Weights of a small transformer language model: vocabulary 8192.
Each number is 500 + 40 x the weight over its row's rms, rounded and kept within 0 to 999. Layers, rows and columns count from 0. Numbers have three digits each. The size before them is the row's rms in percent of the matrix's.

# layer 3 attention value, 256x256, rms 0.11, rows 51-159, columns 128-255
111:533498453484530444499508536470581539507458392554527461404559493458477459475489482565516541486478464490492506531459506524489438443486512470596515513491507490473483531540520464475440535488382502428535520495456484520542482467458464494468519493502531511443479501483465453538541527487472546527474552524417440520416553515561513525474522495604491509376439440555559529521481538502510475530536
113:539600514484488533448493441494472474474512526527514567471535444504434544457464451521506516510479443510480432523510539530510466530461462489497430378498479501461620523429554465556542541429482479515459499416469515507462451522574568484520523603515458417477527500490501490474576509477535469473497565473556498492509593453571535486452455531444498428427509500534565534524492465498574472467527
110:468480590443598500451501532429493519523560477536522493480490497514604534465462534528484453496491481442426471516507497451461469551488522455432507531460438482437482533510437462503542507526539497544549553500527560501473469460508517533505455524504493380480564556434472529492497508489550478507446502535516515469511493484521571484495525476450575480432469487448500471472490440475428468508556
118:565506505487535502494655492461490536475512482451461553451530468451566550501508526497478565527500477532475456473461546544559482483531503508540489590489526629467507506480483526426506437500540546558466503542520468502541485488460535560496536522460532551503481488535518550490432561519508460493512468554516526518439493495527552486511508493486532483565448481541525476515492462531503528504487
100:528523475547503495517567518512500500479434533507428491497510583523529449487528467549433508483494473450582507486474517498528553527537513485480517530516479526543509490439511510472465517468519468543487578485506483531543501523505441569566537541571517431522457491460428476519470462475562469458561507614612488568563572552521572423505557537454528544541506514434487466492495442592471618481514
114:497474480494529468485600513514473487504467407504572499429477554449473524505505511464461457476551481497488461523488536469492517526502519551510518554473538532529517486565584445527513576504568511542506594512572510497478502447538624521456462497509518587522509498410507512439478515506478529449407580501455509567433427461460532507507486533538565469510538552517582491483536518465464499514526
101:439557430470519545501531479565515517462481445431513542456528467575489563511489464544498491496474476523519527491505485577503479516463453539531521508512569560534520460531488491508494512479463558562421484388533572531460519406544477403542476490473477528569493500495518471539528489450609437503441496567511484482579467486507492456539545558548556564486519521459548524446507527489559550523509
102:476506455489446508542460502565536536529495540587500502564455505558507516498503485472559436592517520476477508544512488528517502465479544417492507487456537416481467490571548506495492501464528405548437492525497556543452503483486421456561455582487521488531470426457522456419539460469482538503476498392475469500515507500468485492418539559518527528450473447540547522558529545560529490530499
102:466470506499552485545533538513554524526516503487490485428523518479413442495382531479525462519519515525576469532469433488467484542533475502464574462563476610525488475504523503458555491463538496525512462437512497543535566485506551461440526445536625543499512536535513470469513547563478479516507443538473469475505489510455521571502490459464440442477508527490448575544536457585487543519538
109:447532521526516459464452476423535456538490505563476415471462510544444486465473500529486388542528509466497560527488512508441480475511507537507474523545521459501515482572513523523442548414458492464493539560524467451425463573451479508466483453493518475521550567487433503515517474479536505508525463480533460477468505501644478487475550596463467511471500503507468594530485422494441457516445
108:536528474541488524514458429493478487561517433542478473444530464483523449528474422481544474501507457450467511569542508532509480532510467435420464546504446542533462500449519488530485504491537434466524507489593538527512489519575545563492468531486503559429560504480538455543519474495500510589544556513520421479508536543507385434533504432473530417501481453488491463500454503513454500513542
104:469529479484503417459512474475509532494523518460541533463546472475474491536396559551455466521533493531467439564509487472521474467444545464511462483503512478525583500505582489563583484412571446499574461521500537521493497474494506418494501435481446502525541461500561439490502513516498528522535517480529504486499419444464540493496465502538523489461511518458467449458450447595464479505473
105:467523587572468526575474456493468571527488535512510523488480452496505578503500524462535502523498527510609538591517512520487472430473516515549475443496489452466485508470503549498506540494463494587529509472471444563467523458529432459546507432457553505427456409560502512489495528510557518442497471439456583462510566516435528536501474502489478505480510516529470477499507485478532471465495
104:603477571537542472442512492509509487530491529528511518522483519513424488491557476468447405520514549461476500524463492469382484505453478458515448519495493566520501486479475526514492491480439486541467519521420510527460490558482431532528543541502491482456454496479488494495481485473501507476508455447485435518498523492533415493538512507508476490513495468477472512519558552509441461487544
102:550482407502441521509519432508559525515468462454468493496461489506569547485539499507578446505445545467515549556451460483477429486538500481519500503458535554508447483505423449537534604511551436491438493444519574516497561514460524471425455415519480492443458513540495469457592499508554509545471506571480647468452465471555460456454475513449497520513479487517574436464476498509466515493480
116:493506524435537456524507572447460556456496487483471543493530505557533426440451557512503515411561574455553531502445530449488497470564542467569585511531509484513452476573489547476460519575533510492455546595511496472548529533461540547517502452463522448508566513466430526507505542542516505455523497450484515479496554499476477509475497451497506481483530442480523453530545443474475553512498
098:471552551521477547525538459521488483498547494522478499475462478574484545467514473515493559498517484509534492561457513550465493496488451567494479556497554543529523544484522459468541471491404602553485531530563459602441519540541502466479568440460482459528492562486457508512501522479506470506484483490586433466502599480467475486471584474533488456472565508521512562461551501503521450501504
109:463551491525479509553534578617460443427488529429484520523471488534469506559471539504523509532538463574553463493523503452581563535477521515447523497445523537548518449527484543433509470458568502406432544571599480493455528437434520494479483532451547536564488539513472378525495471469522518523427487558463474463492472547475401515474434537516480554518419503498541545531539506507492453539396
108:592522536556468494484521497537493493480436532483534485464492447496559445494457474571465545525495529527507508504514554485463492495577549460533582461447529466447563564523497510568514457446553422498569491560478534487517488509540482593468556471547454539546514467512492428500519543542485445487501513502542534534457598518489523539518504516560538587499481455516504473475559425592489574505456
104:543466511501538538457456447572524459499514488563538476503569498503522531473548430463509565457490506563442417537560413459399528501526493523584557524474514521488529493491468476496552486535493469514549508542459474513465551458572486416545523440510456462557502495568505439487543512523538449452531475439501505512575530532614479454530565474488568453493519534535533556527499537512508497533508
115:548551515502518472562522520517468465552463537384532422518544514549511479447488531499549491412494514494527486458531503455460453484532554571420518494487467452531484470494457540499542505478454484444507506462545550445485523528498548477489515492516522489548527517482513519551494514536466520437467524426464454410546513494488489504487511550505448493441530445489423468537442524528490511431463
114:594488451565446477546465494522409495503463512483479532463464509469504532456459522522479485508490411482528517515559502445529493475582498538437522439545473519562478508441514495474466555458486491550488492484519581517467503517538514497472567564578535521512449515566571495488507442520466482417471425473501508533549498512442499509456484544517471455537445492441489437466512531537480495516485
104:485483496506523527509442512525531440509589428504519455510486529477509584470487456534464462472487505463530557536525497463437448483454518453479414444543472529484526495480529530467483528516458563471460510568513492580498500517426467550516536555499511589492489530496518487545513468525534518458518474551475516458498505532504505488496517512478451529541480468487438518479540452543509492631504
100:517529480480503474517514518525530540461506476458441525563518477463487524495493464458601517487455460526497552494437547520470493515538474515371510568522517476439469458498461505520486484362439498468429526506521465513541462429485500493498490558479495468585542445493487533559581512500454499533536448449459495453542521460414436474451540510499492516456519435376541483449552537487479486474514
102:538486520549506464456485466475490500541463462480464539566491515526519534552500546579567526460388518472441433458470491467556494453472506474458517484533493573513513541453492565512481432476623544555523486537464521460492483577466594541530517507518454472490499544524496556448405522516459544491508522545582557515464513500532459560509504484460508509454520476546474444514542486498442506397488
096:489490520539548491537409525478468497520496493517440483533472499495545459530534530520468577511404500479533621467521533512486481514540524560519474497497523524562562439496441528554478525504527443505457475506510516529510513518540518516441552503506490516494542503487526524532474481497543522502539478540532481484471516474504481480520575543471512589519503508412401543419399504528454592486586
103:436531450429506458502442539538459539492470472524478522506466444458575445502502477461540468548555542532468527560480451477531512544409467487542463533534482521498537540440502544503507571511540423488477479496490501511586541464485465517489537468474453558459473554508471507525488436503549531572524513463456412550472537469481441448465477426582497445496500528564480486461463524449559462514513
106:513555505519485522514522507493538500500554421503509483530580562475537487386488536559419548493560521433427517507495498483479478476535519494538461519486522539488470449510513437436494537566562489550455427498456471482467536481460489425454533444552538476482460511563445503534536448491559450501501482520542543489490471543526514483565427459512442429467532470520549493470563492472482494565515
115:560514477520529486477498584500453505467497509576493457546559511497559545528451457519515488509610495501535544464496528509520470580514511527503482515496496541486484535487443484428447499530457641574546532504498508500537521539542466464556463503539524435507506576460534471479515450505509491494493529548463574570431480489438476543522610476437447549527456454529539484518515496461557484553549
102:529518514530507513542480483480488499435501473514522485545487530536476428546476615494528579559494504461420578502483506428529511460546549500496502506501550495546518525515483492505445516453522494514485610518486566541436500486466528499530485577486539560494484539581523436559518502526510519537521572522520489504503484475510536490524564477543511576467505505564493543514503525475453547485470
105:497495496519519529490497489499448473486475486525490523513501556541530491481538480408530397543483418522492509498513448511516572568514574511508500394490528486571548492526553441531554441451514503554483415512491529515558512490482513460517542481538462530543468433550439499495460501499458535386524528461473496522393469487538476469431483522486511423460537462482590471575481504517445596520463
102:488502518562515435518477501457534538501477490562565446520474540486489547409435491511488465469570496506550544472500528545561447440533534561512466535547501497537435533462498497481561539544464515485490484455562459450587601463515558560508480517582486525530494543482489487531550488508495598463473440503491491472540463471522514548498448499482545478577483458486488528600554529494551483531458
109:507563508563509490444479443533527487500513535504477519517526534436539530489494439545496480506440496394428466506517506520590501539539498510511478484523463493506523455508534526444460482509485492562524473497552423484529510458520518498506487512447527550418553542468496571498487467468424454547427523578485546561489528510481462529494434493462485476360479461493480475491544409493435475502535
105:495558508511540489557531514457477520508472469545446554481462489523510560492454489458473485561465457440466520561496484547444503492523548472490515483520509486553398467486488482446528488457492560547525552511486471510476505451472516500520519492498527470449512440529483492455476446516516465452474512449456445522485501497457453497512548443448496532537464505484417443505549442518419514501442
101:537445464519515529477573571510434508493552511516563499459518474479500474468537454511500497520523426419451493485497460483484473594446490477495498496405478534519526458454503491517463557531499542525547499536408481521525447436467480541490448497478503450527506513569429529421531571507480451457577509510512473511403449508498539526491590501505547443474476543544481474438481422442480484512509
097:440491450507493470506454496458493553464503483533524534507478502497471563441458508488484439515466430528575468507499607458571499452503469396462505543522485444423496511492464519500503456464539520492445522383533557555523471540506483580549559542550497518485520504441499588505575571487539460445549598473481446513532528483445473534429447508459489457528505520459524457541511444491476453452518
109:491530552474534547501446489489496494527491465454474536506547506528556499527543498493517506459475441490527400541450513458428468445611483568541458558520436537430499466505462464504568506464522502456495508448549525494519475528549519471509515554452556548418505517435474452565544492568486466472483496521472517458516511515500479541533545556475453501617537564453487488483436516530457538542428
111:471442519507488511537498570546502466563501556608416547527506475569500539480456530466418517501528466487485493427529437412492491539515489517459548540503483531488442475486468485464580519517518487513509473546467457497487505531450603587524506447506530503600517460474510463482541431518463520501511492484566493534464521493445487468512543555498481555497521512549595603434532505551493536483472
106:494468515511460502526499578427515480532527492492453554487527493473541464432475489569486530539461478498474453499489496427487416493496453467509544437488502524444490545551457454425565428506451520511490509406491490485546574493557486525496496511507493552518503512465535535459492513484509466478494477533475500469571558449534534512499465460475472554443509465420547505432547531478506487569438
109:466509455443473508501494484534492544439564519533518467532519523450498585478496460484541468522408489487516497494459489529538498471539592433520500476513516487501421468546459475524516580460503471456503508477474529513428489540535556510512486562532491487447481531450491478475503515560506461571524515498459442442467550482446527429539458490476523484492539449517512586536493480490530447474392
106:551494529489509553519507502531503463485540502541560522529474531453621450434508515464476504496498525492498440491553496489512529505430508517562476536498487492474498458557521489396561553499479493499476490599453462600463504483518507481506496554514457542537496539514488508497518523475519532556509507474484585522532470427498405454472505505543434477439505500591449492563417506576503466534528
094:477490512506475470511536568514562519461526517505492571519508504509463506511558499505571548466504483510506503507506610500472518519499510521495535492509544419532521498542520527463495504451479529412526591424550477545537499443510490550518518436534491509493543517471447500540583430432553553485516485457503443503543503474398514571448473548512490506548440553538487476424510451488513434488532
102:496456487472429482504419525434478533515452548512551456569526503482513503509529611456525502590441477512474534522472453462491511503477445498536476503517573494485521484501542582471516517510482454455487523505541485531512588477489501535534434482464522503528533433470455499453523528427459539497510524537486545464480484454515501423504432518438456504520522554468432553440441494498422482489479
097:502567450510468515518425462483564544482575441509510579510526406531489464484497509536475510513466451512471514574523450528492467447444482487421513449548488553523493431492470483512489480468520520510504535500472561484513395517460526473502510481462491527546503462512452570534469554484542510490477606461542529502481502549494550455482501553481499406556471536479514484501485499493473411523603
108:467493512448507482516519445549467451515479541515488446483587466493487463486549518441533509530542535547475467518516463497485518602366443467472506450510511556531459493547557482480481490482506485514538505488527502461477520540538480487487496491486501480490570412439536497403459518468533499382505501508474640517481503455511480517500526465531521505483481494463527468557464475485524521475522
102:472515503458554518508498471536518491469486463467458548533455469523489561513485461510500561478485487509537532478513537494476510467493507605468483491491542457454542479462454552535524510505509432574452493422370499478460435489435485468468537460506568461415496454539548499487576534556495506446502520450515500566456487440431424472555513517514463561574443473469532459587508487548520532473506
107:495442548528511500461505440439471486572525481543533598466455496528503592418486524491481398558509504544543455496453540492523528572483432562477437514522503550442470464422459502515462459464552503562452476525521487508433456518509492556494475462537501497553501472446530536494546521490428550493515481473559446507505492484518516518421483490445532446521441542453401525562561458494424534507568
110:459579511493492425524460509479490446472506497433445558500578532447458473526557550523513522488570527483576497458521489504485522555518451549591485503515463476532515549539521454458408500488512566484469476509427506551530443568493491539458460442487500504495509518509523556492500536541525482466472473537520514487495475478461445480436476488460455450551465463567504540506523517538430465494481
102:532471532501495498504541479513525504514597528498447500507483494564540566560497549534507546555495575423464546474437493527544557501493489524574459529438512464470439482444460466501481478467506468519476501516508525405449487504501422448472453530463424529503485484529539491524556517495492502549460508513488486555406527488500474469431472504548466493552442520546504499588506469545521505423438
100:465546563472509510450533462510530494521479454474550544501514470561447504467501478445489479563444560488512480540490466540445475534448475470536441460510460497526479529382448503496553492482510458464517529514445477592550504420574456481541573463461513498516493473483495455429491558507476518540497517463522547507483543562454480521537508563492519478562541501489495464470525517515476479564528
106:469525512439490541485486454487487461548447498510534401551512492516463462494483460526487471466459568465512452474496487535521501497527455463490433455539525502499466503490446496484439517520472462475521430554433510569488399523456551441490544553431542550495496498445503463455438553515467477482460493406500482440421479588437491502544455576521506539515499497502555570488547476483518567542550
111:550551441511560531471487482499474502524492534484493486550589528520512551417509524489552487508551437490421471533478496438418506486473539428494495487537513501529533459493469568446458533490532460521529517426526581550447543485481489419471424538531488454452503496564468538529535571448522454476550494454465522462440523444513452563551515581508547503514545465545486508511467559503484455452546
100:542529496545543607479570451520511516432571482525466473482494538485543526506554588509479557443567470432478551494463513473470453508481512469492537599509587491534488545508503561473464468503503465471526444518527507430493540541472467561478552527501444427510542488405505447464462465497510544621499551502512502488523565519402423479552477440481503480485476542490426479459487486532475493497450
106:490424491479473513566519463487482505505488501552465479478493480491480518471573554525596459499475505541548522486479440484526415521533481506586533517467531492464525501519579540509502592521430554503502472548494511458525512529493521466498546545397479461495470466506554535447477559484450536450519533438435475434480471479544577481551481571500490574453557517489489578514570462499449433576486
100:469493464509531486499546480489556544496512512556529494494548458452545495442435482526478445587485505516441524473516554500473555591452485462521496447523536480464501560385511495583540468570468498448551490558552499569487529520475549452451451530497459498580458533586525512490488466536479523539523448570497467527566465487449541490448472527507499515469525518471529483449569458465522515500428
102:524511501497533451572504477438498439534528461439499500492429496527549466492571445498464475462472475490434571534458437475436499473428493496520511486526570511550567509537452503463612513529499474550518513577457524471492463502496508501537478494500447534484460451488453400510457475514483484478417441502519459491572476530469499465520470446504555465516545532508496503485447469477474588566500
115:408546494513473478493475477477458477486521458489583517478463525490492524565489469514482469475584510426458418583593474546503465541438543505438401457493417426503521547495517475467496484466474515531522463514563509535508615497519485479518464508462581524579498540507574410456525478529517465493564561535543473498434466516536501566467441563507492474537518510549487500498464539489437502450475
100:474483454431559574442561498561509465493360533509498501506482526503444509519569526513500465481564537445593555482500476517495447489515514530534496494496508502470508560534453540562492527504502515450529501447572503507518459489445479463534522437470522577513443511542490472525540436509521491472507505487416494529438499469389485467450533546532554510580502503530459518445518489565461500544561
110:473476458502440508532518521512481380508486482366508518481432438505425462531445506547516519540473519474610553461460465476570465520521539473543499473435509491531521462497519499539495427495437538506516450421547429553474517526538503492466450475547466461465490573472476479497496487478462477552546496578485464518386508476494513540466471476452513522448472474503516553527454489540456440580460
119:464528496476494441513505463528393421548517454513462451465464504471523474557536506486503546534584522479478516506460526486480495503470458475441444577495501527545488502454529519513491587538522494464490504463513545498576453523557469600433500520516557483532555509517507496459494486540525462511517507501499438514441520456462480527568548473582537416529473508497508451567513473489465482532573
104:463521583525489479507519430486508519478462452448487513405498423479499461538559530505511500494447530494497567524528478452509495456483475533477431488465612540501491497416513465494499492512533514464460448435513501478501409580442536478503507467538533512424494524516464499550495438538489534498421472510465459533426460432438500521510497578512534507505494467485553488510528515536476546471489
104:513498484493544483477475523469482489495516531516482516467542569479507504465547558505510543492472529586470481504497490511516464525595496442522431461501581471528536532536483491484518558571544488561462500473431488442518505482500424511576551559491507544573569461535526565505522483484421472496497567514472501527576469480536537525536545543517572526487436399472508414451535487492442475504447
106:463440539389498488443479464516500572520518486545516503515489525500484462515504467461545517491494479491530487509550474409512543516568494446463476527496476475542431483485498471530470582481519495446475485573445526550471498539465520472497490474426420513510477520556498475447492561476540478532417552500505461492461480565491483520447519512543471480492444560511554446379457521484475507537479
098:517529508483492489508431474432470455518435493459507505537481498526589547495516529493489522493478505568509473506497491502510443533617463560467502578492527472427483484577509516481503494555498489502536511518496468538465491522521509498516566445566497469573490502502545434531516486543477449542493457428543533486485456408615511491493459510528527504509595457517480555474482394554502544423525
109:504482548522527488528472493553536426500476476614483507476516505523489537470546547470542484492466580499446543482570529518504512502589418553451475554512467545533458415551506481563461458546527540488520531537493512467640529518501493497513516485453451493484465529492532553544528497575482554489505483379502508491483561443454552502520475473509443528488458512480492520574491520555500484485521
105:462493479566454514486486461463467465495552498565556474565419529582517585568469576479545516548550436495544496465498515553528465551627489443535535523474382508514502561498527525444467476542541459549510496443543491532467491454507466472497539563510514495465515472547407499500417589556549517506585497490527541512464492520535485553534557555532499512472519525498455514541442422533512515480596
103:501455457519490502563468544495466518524524500529513477474536491540449493542476553536490515481537508580501509461466529519508544485522523551575511485519485496491540534455556497533517488517561523527528517498448435478498630512482466474475503571507498515562488505486562490512493459475493568416464462528491523491485418519501473482469511425577476514545450487519439486588483524505536500505495
112:443507487433548488408563436488505514451499508495562513512547548549480526453564557517519537516509507494475532479525512511558536500489484424518485512524522534498450523544442542467543485547500463603547483471485455511573522414497485503503487511472517498463437484498470491437529552474585471443455552374514417506439513554486542503542461539504495486440569543484545503520579509474490441544468
104:514464549487499523516505502529467494520441492447490517463573573537523463464514546488475510543520488438486497541421533522479493489546528478508516466532522538501562512512471504542480497473540523434511503474430593450467487501499481603529414434569585515511497532502541495502481481475543519480554509537523518493527430502496402569542534514451506529558557486479473487500451593473522541447584
105:514507503483435521442502535542581524503480517475562572484501485488428482457495507494496487473476562513450480523500396553496495508482499515518465467521540486514538562561505509498566555519488484552496494495412472446459491487488479535568474524466495498446505513464479506484502491499477568467505455503475556585545535509511544534513494558603491550596542461496521468564530479477499526514443
102:413459455487530543527449433539494493553483433439508445532447536532532486552484506492548502502504548477532470450480514456537502504585441555434475553456491538418487548525476521478494482558525399469520459508494479478391471531538481477525462496565549503531492552460523503456531537519531487461503564481479510502498494575480491465442436466494428469484497470464488547569477507498485475440479
105:505538481526486520570499477518560454461492543458490543504516528508465442486416431503483453565518514565530488479527498463481493504538483415520483510445513454455497486451424467464457475519463465456514571454520537530481474496459501480407478548497495497536519481478555588525466482467480505447436486533493492506507452460448477496510543496479525570540431547407499536563528420417418447534501
102:491461441436477490544488475534489503497641544567470398453504491520598472499588497483513470460545513542540522557558556507476460489473547470492560505544546517512515479502494498435479488550513450454497503464510523543540524555498505524491516458508539611543570430546535516542494431493502597583547535502480549507454501532490488535486519518526501518521498520492451517508404523518474550509578
113:501440512494509481528489511540476550474485522498561433501473492527579477510470564494506448492523465480490491502499496489484532443432545501531535537518434509504492498446516490484558453507505540436452444531586563499485485532504528546481532526515446432631491504526476497467576527510536446473574529547568503407557494526573476492459505480443559516511483505524392542531448538522487554483424
108:513517440543483489474467549501539531654499493519451543521566455458516490445513511450534516516604474511527459568469494523498468488478532540523493515559531472490484509507593507571457484529475550445599547491499478494524496494514522471459540542477547442532465429466510532540478474518459481497546575484445538515583581544463501513574500529464445493528469492573543519531547507515516490507483
114:453460480517480497504452457514512449491517460600531404490512447498518473497475586550517524502437554473465537537513583486479493486466538452457506615569513460554550545508544397511444454517440537445571494528459525490509474532494431508528542508456555500504492517472477537486510509486487558498514538521511522544521561556519531460529510486504514583496525507478473560514423520481492519427489
109:481506428559472528525462480423530502516528530501524561513455502522437471441398498550477437524564521435465558493508550481511476477483480448493489545421502505542456525488502466526477473396532485513417498475507466408489440475479375475479497492497498517489482530463550523454547427485552476492458492502512506545522520531493547424553430467521494445452455486469485535468460523487514472535536
090:502538475478451507470539478555466511452465486574450487634456458474528531499509511394483492531431532529482539517550483479525530527489476479473525489467562465554530449441514524492536540542576505472495499460472510496556499498450495544520469487473523511527528477517471467582449457496484518469513503504425478493439499479527523561468466435409548498446501487535464580529543490448465559445468
107:554557437470549510447450490509497537519502404503506486515487388480513514469423435480474500545409530491458516417525515550512526534446508542544524411496500427478485467533473529520456416526518467514468499467467547473473462526486471464487507556503506512559533490499469515510534389567538478445494549474480512482472497497469478544519477533496480518520519405495477446521426472538468500402476
106:478436424501406517473485554531472507492463514489524572460578533513540556460534522452429537494479483527497497530563410524483493503488473471441530534408527497472485509484515443491468487525557566536527480521538531472519465499546525500477555400457578482442539457522485499470465599476456486512447525490535401523511492477493472537514502482519494502449537484485569554582510561500500522526553
090:359532435545448468510561521555520483537444590505522467559424509520491489491487511464445488530562533555511467514497425504470485540504535558509472485441479496548484463454494458464496488525483489499536528463446509563492467531512455482543472471512458452482506478467492525466447501483470485492564533484489447509538463455503519574569518496529619515456527547522515488478465519494555494507404
094:539524536501583548501522497433517591568502535548475508579536591462502467542486499475482545481470495481500505524487472521459550510514480544455484520488513509493459505474438551459405530479556513457454469474504479460578498528431491397483507503486487538540506482560438472440503446518421581380514502501549554473558557546479429461466541491449425592525591513520522517523531520494488521442547
090:533487495536574473493478499520479467540562509564495509532418526430477534529498467511488472530572523587487472503579557508443504489534525537458580465530551479570443484517499564526548560496525478527447461459494498473557567498493507525498503533448479542560487555499503529506501477536403482494500465456560468472503486484587539486527554462485509572486501537431565514481520498503487469505487
093:509455485429537566521540538423489474541499519543474504491500532446556451543528494452500533493475494501467477486438516489523421488548541476556540481455531507475571447471485508470498514503452483453570506489505551523515474488511484511466543500480485457505569529563461511468505518497512590539534566534477510458496513515519529502487450496419500477505559549536454508497476475418507428534544
092:495491444464511569534544568452496517520488552468453506440481510525467535458488494542500471474486493583491457473430520479457470402481470487474519541596517497454559523527487551482498500467555469508496444504463495514516458444511573454530558478465501539524543506452558514514570497520482446540552514522448503494528481505482466437577510519525498554497523495466560492465502531461494484497447
087:514513465453464500471493453561581577575468504523526464534515505486488534512513443438518496507542550486503610513471567494472482509519567505538439501501589459559488491568509446532475514512523500514468541450557536550500460499497466525538412367589497483506499499491385509440513418507518542487540535510519476541446547456504483567571499528528445503500590521524478462514532511529423507544400
090:523471486507446495485501492496482509476488486518563518474521417517445524529510488505516557577522567490479502423413503529535505527433505444468537433532456505571503491459438469498457557430498453441444434571518431474555558528442507483542482506502547481514446495487486498456458535437451535510514501485498391474447522487475497463538476511487582518508564559481460502431485522480524514557508
092:494461513500515430518517497502523486579528490549539526540473494473536482511503554512477532545550481459486504511506532482489534473517438535422507560496483426579501491488455553443481517457444500512495443490485451504445483438549499432543494491499587483466563474474468427486419479456545502452547536443489526427539509531425425497467580559516562492549609544445500523507511524578520506493460
088:485466538555487466449548485489461513430470477493529470533509484527510430457453497549425533521447530398551430535427510471454547464506510425534548439530515551460448557475539445426437570489529446553476511502458504570484405504529482535458461467494444524482545497463474510502535549456510545538505530506472536505514495499506555530477537523555550467534531478460593450513523526528452485495530
091:509475531445603549501370574557581515512449465494560515444482484502524391470491457505539498454529538541472429467544480468491562520545483587463544528532516547477561499536502516518453483507470488541523515444452563529507543538490514534502402515530515521532512464515504489517490535529543504480505450528456597412549526558551481424542482481489446540539507507481512572518549465470486463488496
095:434485565520519495472464498499536535462577472517513520531450533463519459522472572464429559495599479493506438388466490492564545483476485509490523547484471499539488530492497494439447506514594443503529482511451498443545472488509494516479537584502510493532420518490566541478428486531502500505528473470544573435565519512476524440497478512459519475517575560494507525514488512475487483454498
102:485432557447447496427506466513477544483546528474527461481594487573558512421559455492493533497523486548478438485478407542483479533437463476492525497544498502438487511513484495424476451476473475535502479559510548498576485581532459536539463534493546513543543504487493523509455568500523463592523560485459489485540553500563540502465544602503472499538514562553482490553524478510475597457485
087:445533495556459510569561498547507450553477522561484566520518432476529470492539515492533520458507441573550506519478472498478501513537477570492478549536513535503584532519535411493458472513548565494451511544467496523525506424521553509468477504533475478486477473502434475432505493442483496475487468491534545472511471544440548440494531505441479460535492475571475544486501481457516522484502
094:440543462520473488451499528512505485515458553507518594422466476561430500513473539507501429505513518514543480513505489538513536523502457491512484448479485497484482506498520530560462514524530441525519551504567414455555441514544499428504453475523446571467478494497515415500443521514483448519534440509439478494469501527503531477481482500557542465499493568554453525481503528555518512542507
101:533525475487492510457506473501561547411535500522506515489560552539498513482531488522493462541551436478470490484423501518486551554494495498513516530546502515416426467399517541457543544463522463459480454542464477472545541474533488512594492506476511563481477479511479500461512581500491466602526491577447477494486580511449449475525513457478514480497510472507509450516509517514504501544520
100:477520531442457496504467485576460491477490549527410475418505480476507501479477469546540529556516514545532455464468501530552501490493522486511563515496554457432530543508526453471438469512529511470546488432487522472477500529490511550502464447483469527514519484512455507386461494454463517525503460514514476486526536474530503490473563460498501490565479443512474526498492524467510503456485
092:498501552423498505477530597510540456480415494517482497484461382495471469455533495519577526483529460460484501540464480520505494479461480492432489558476441459459499536450486434619569489472502538483478477508495501464490481505487509480566515512469500462434569471497505492492525576508498508453498433521497470507517519522476478515496506491490497495435484526547542493494604534552527542499498
094:509545469546566515464581555481580493531488531498457534443440507485497486540471533524527505485548500488574427500434485484497453453565559522549596503505502553428454527519589491448494455491496526589560531521486530453497465502449440504428509512465551530528491469468497549585484532481535493519473454463505541516564431471572587494519509475491466448416466509529445549526529564449479466551503
086:456482488457500474476544524521499480442477489450536523477505469447492478561519471420496484509458467558611471492542512497422523501490428540489538465411484550504526492584492449560503506525525512451455503483471496509418485527515477467507490468443422525529524515526525502535500537574448491512494469513541527520553510494456465517607507497452459553523460506486437566457479552428585560400519
097:582505428542506524439511510497563491512536453448480511520524496481522463473442512507444506489423506552482526525521451488564526542432547523490454464447474474512460462504525523496494546453451470434473516494474548544548497505514530482481486518425482512511535418491478500547516391588535525529509553534457549503456548488568549493476459396519396503509545533543545441558495480530489430457496
094:538424485484553558484458507576523497537464550554486483447510460435562463500461499492456531487493498481464515511520515503546541441579525534394559538479520494417501536526454466502555456459497509531479565405447507454531463562505507463501485446488494538484508521413437482494506499507480500476542511470471496469517516424506472516447533539475494470451526468432482561480530478385458502472483
089:555526534455484457425493501463507479500507582476524504519508483508555558516562512516516504477515481573495515510526489559542452495504491462482541485464501508447530511531501491514493533502549432451503500553508524521441522534521447491521479546516523561506439503581538484510495507466624431569504478445498469488536564545502502474503490459550474562500504515557440529474472531461525517479484
086:473509470495508526477420491559526537571454448469462510471567509529477413527578480475500532480461555536474526493537464512459515491544576477510468462537510535404462534517520552524546502480595492493509529471511517529488430515467471487542508549527581572523541522510388520532506456496472455429544553534515501516531485512457473478500488530511414478528599497493468513551469508541490489490501
090:557538473493523457534516539460483492511505518550466549494439456527530448555498516478509554505494501449449489506552499505517465593504561497433478526493553397544527544381497518474545503503500545471543524450483523479548517477563527533493570504431515484400534550553516449584402450488463377537479434452540462402480560561495450549481541473458542542566530511483570512506490481493501482510536
084:446566529467631493468542511535458545501532453489541510464544481504460525485524557493519524497582593482540526537512547457472426441516519515522480514515522438507495512544485488486542510491447459561507479475524489502539441394530510439449501487467530490427442469509487533447520533489481469449481480455466442495513500466430575499533495526462475550498459507522546418451516486476513473550530
096:519574504486464510490552463523494499461554505491552520534468498523511524501526530538552478490506518494492484533450567422475461465516508467516501438482594543522487479524529428470510506434446412438493475589503399583518500488461453469454483528495443528473475433450527456481529483536470464531462452464524482513454518519544580578525449504470525452495557480500506538492431509506479529469518
095:502511458474493562564497499542552547446482496512578441404479474449518461491515587505509484521515487466545425430494447536502536485476554469489540566534494553493502546519448536435488475537483520449480469494491475480509489535517480465431542561541496479582528529574461526528529546473414577438459466529474548483542416475510481432480531497541421569536506572499446608528474562530526395533504
089:558490471511451459455536539463472509541552482571492498454476537470547548548537518494513487548562487494496493530406508517519531564528494466495492499499424502509468565498557550525451510533553529520533435530557497515384471545515551573424535556513555474498569471472535547483495485500483454576432492549474438477443496480477490555461528520477521550527526535551468489580443517461471587557546
093:467524494450559505563431471467565405524575529555598527493498477522567478551508512482472523530512528525461394455557532459516484463479543488467544464488484448548567453557425511514527534543489471599406477457510468454407505482518495445520516549499548456473519508464483445473535565485490533562484547509478485473548532538483497468434528541517476527511553554466478496453528502504530542506528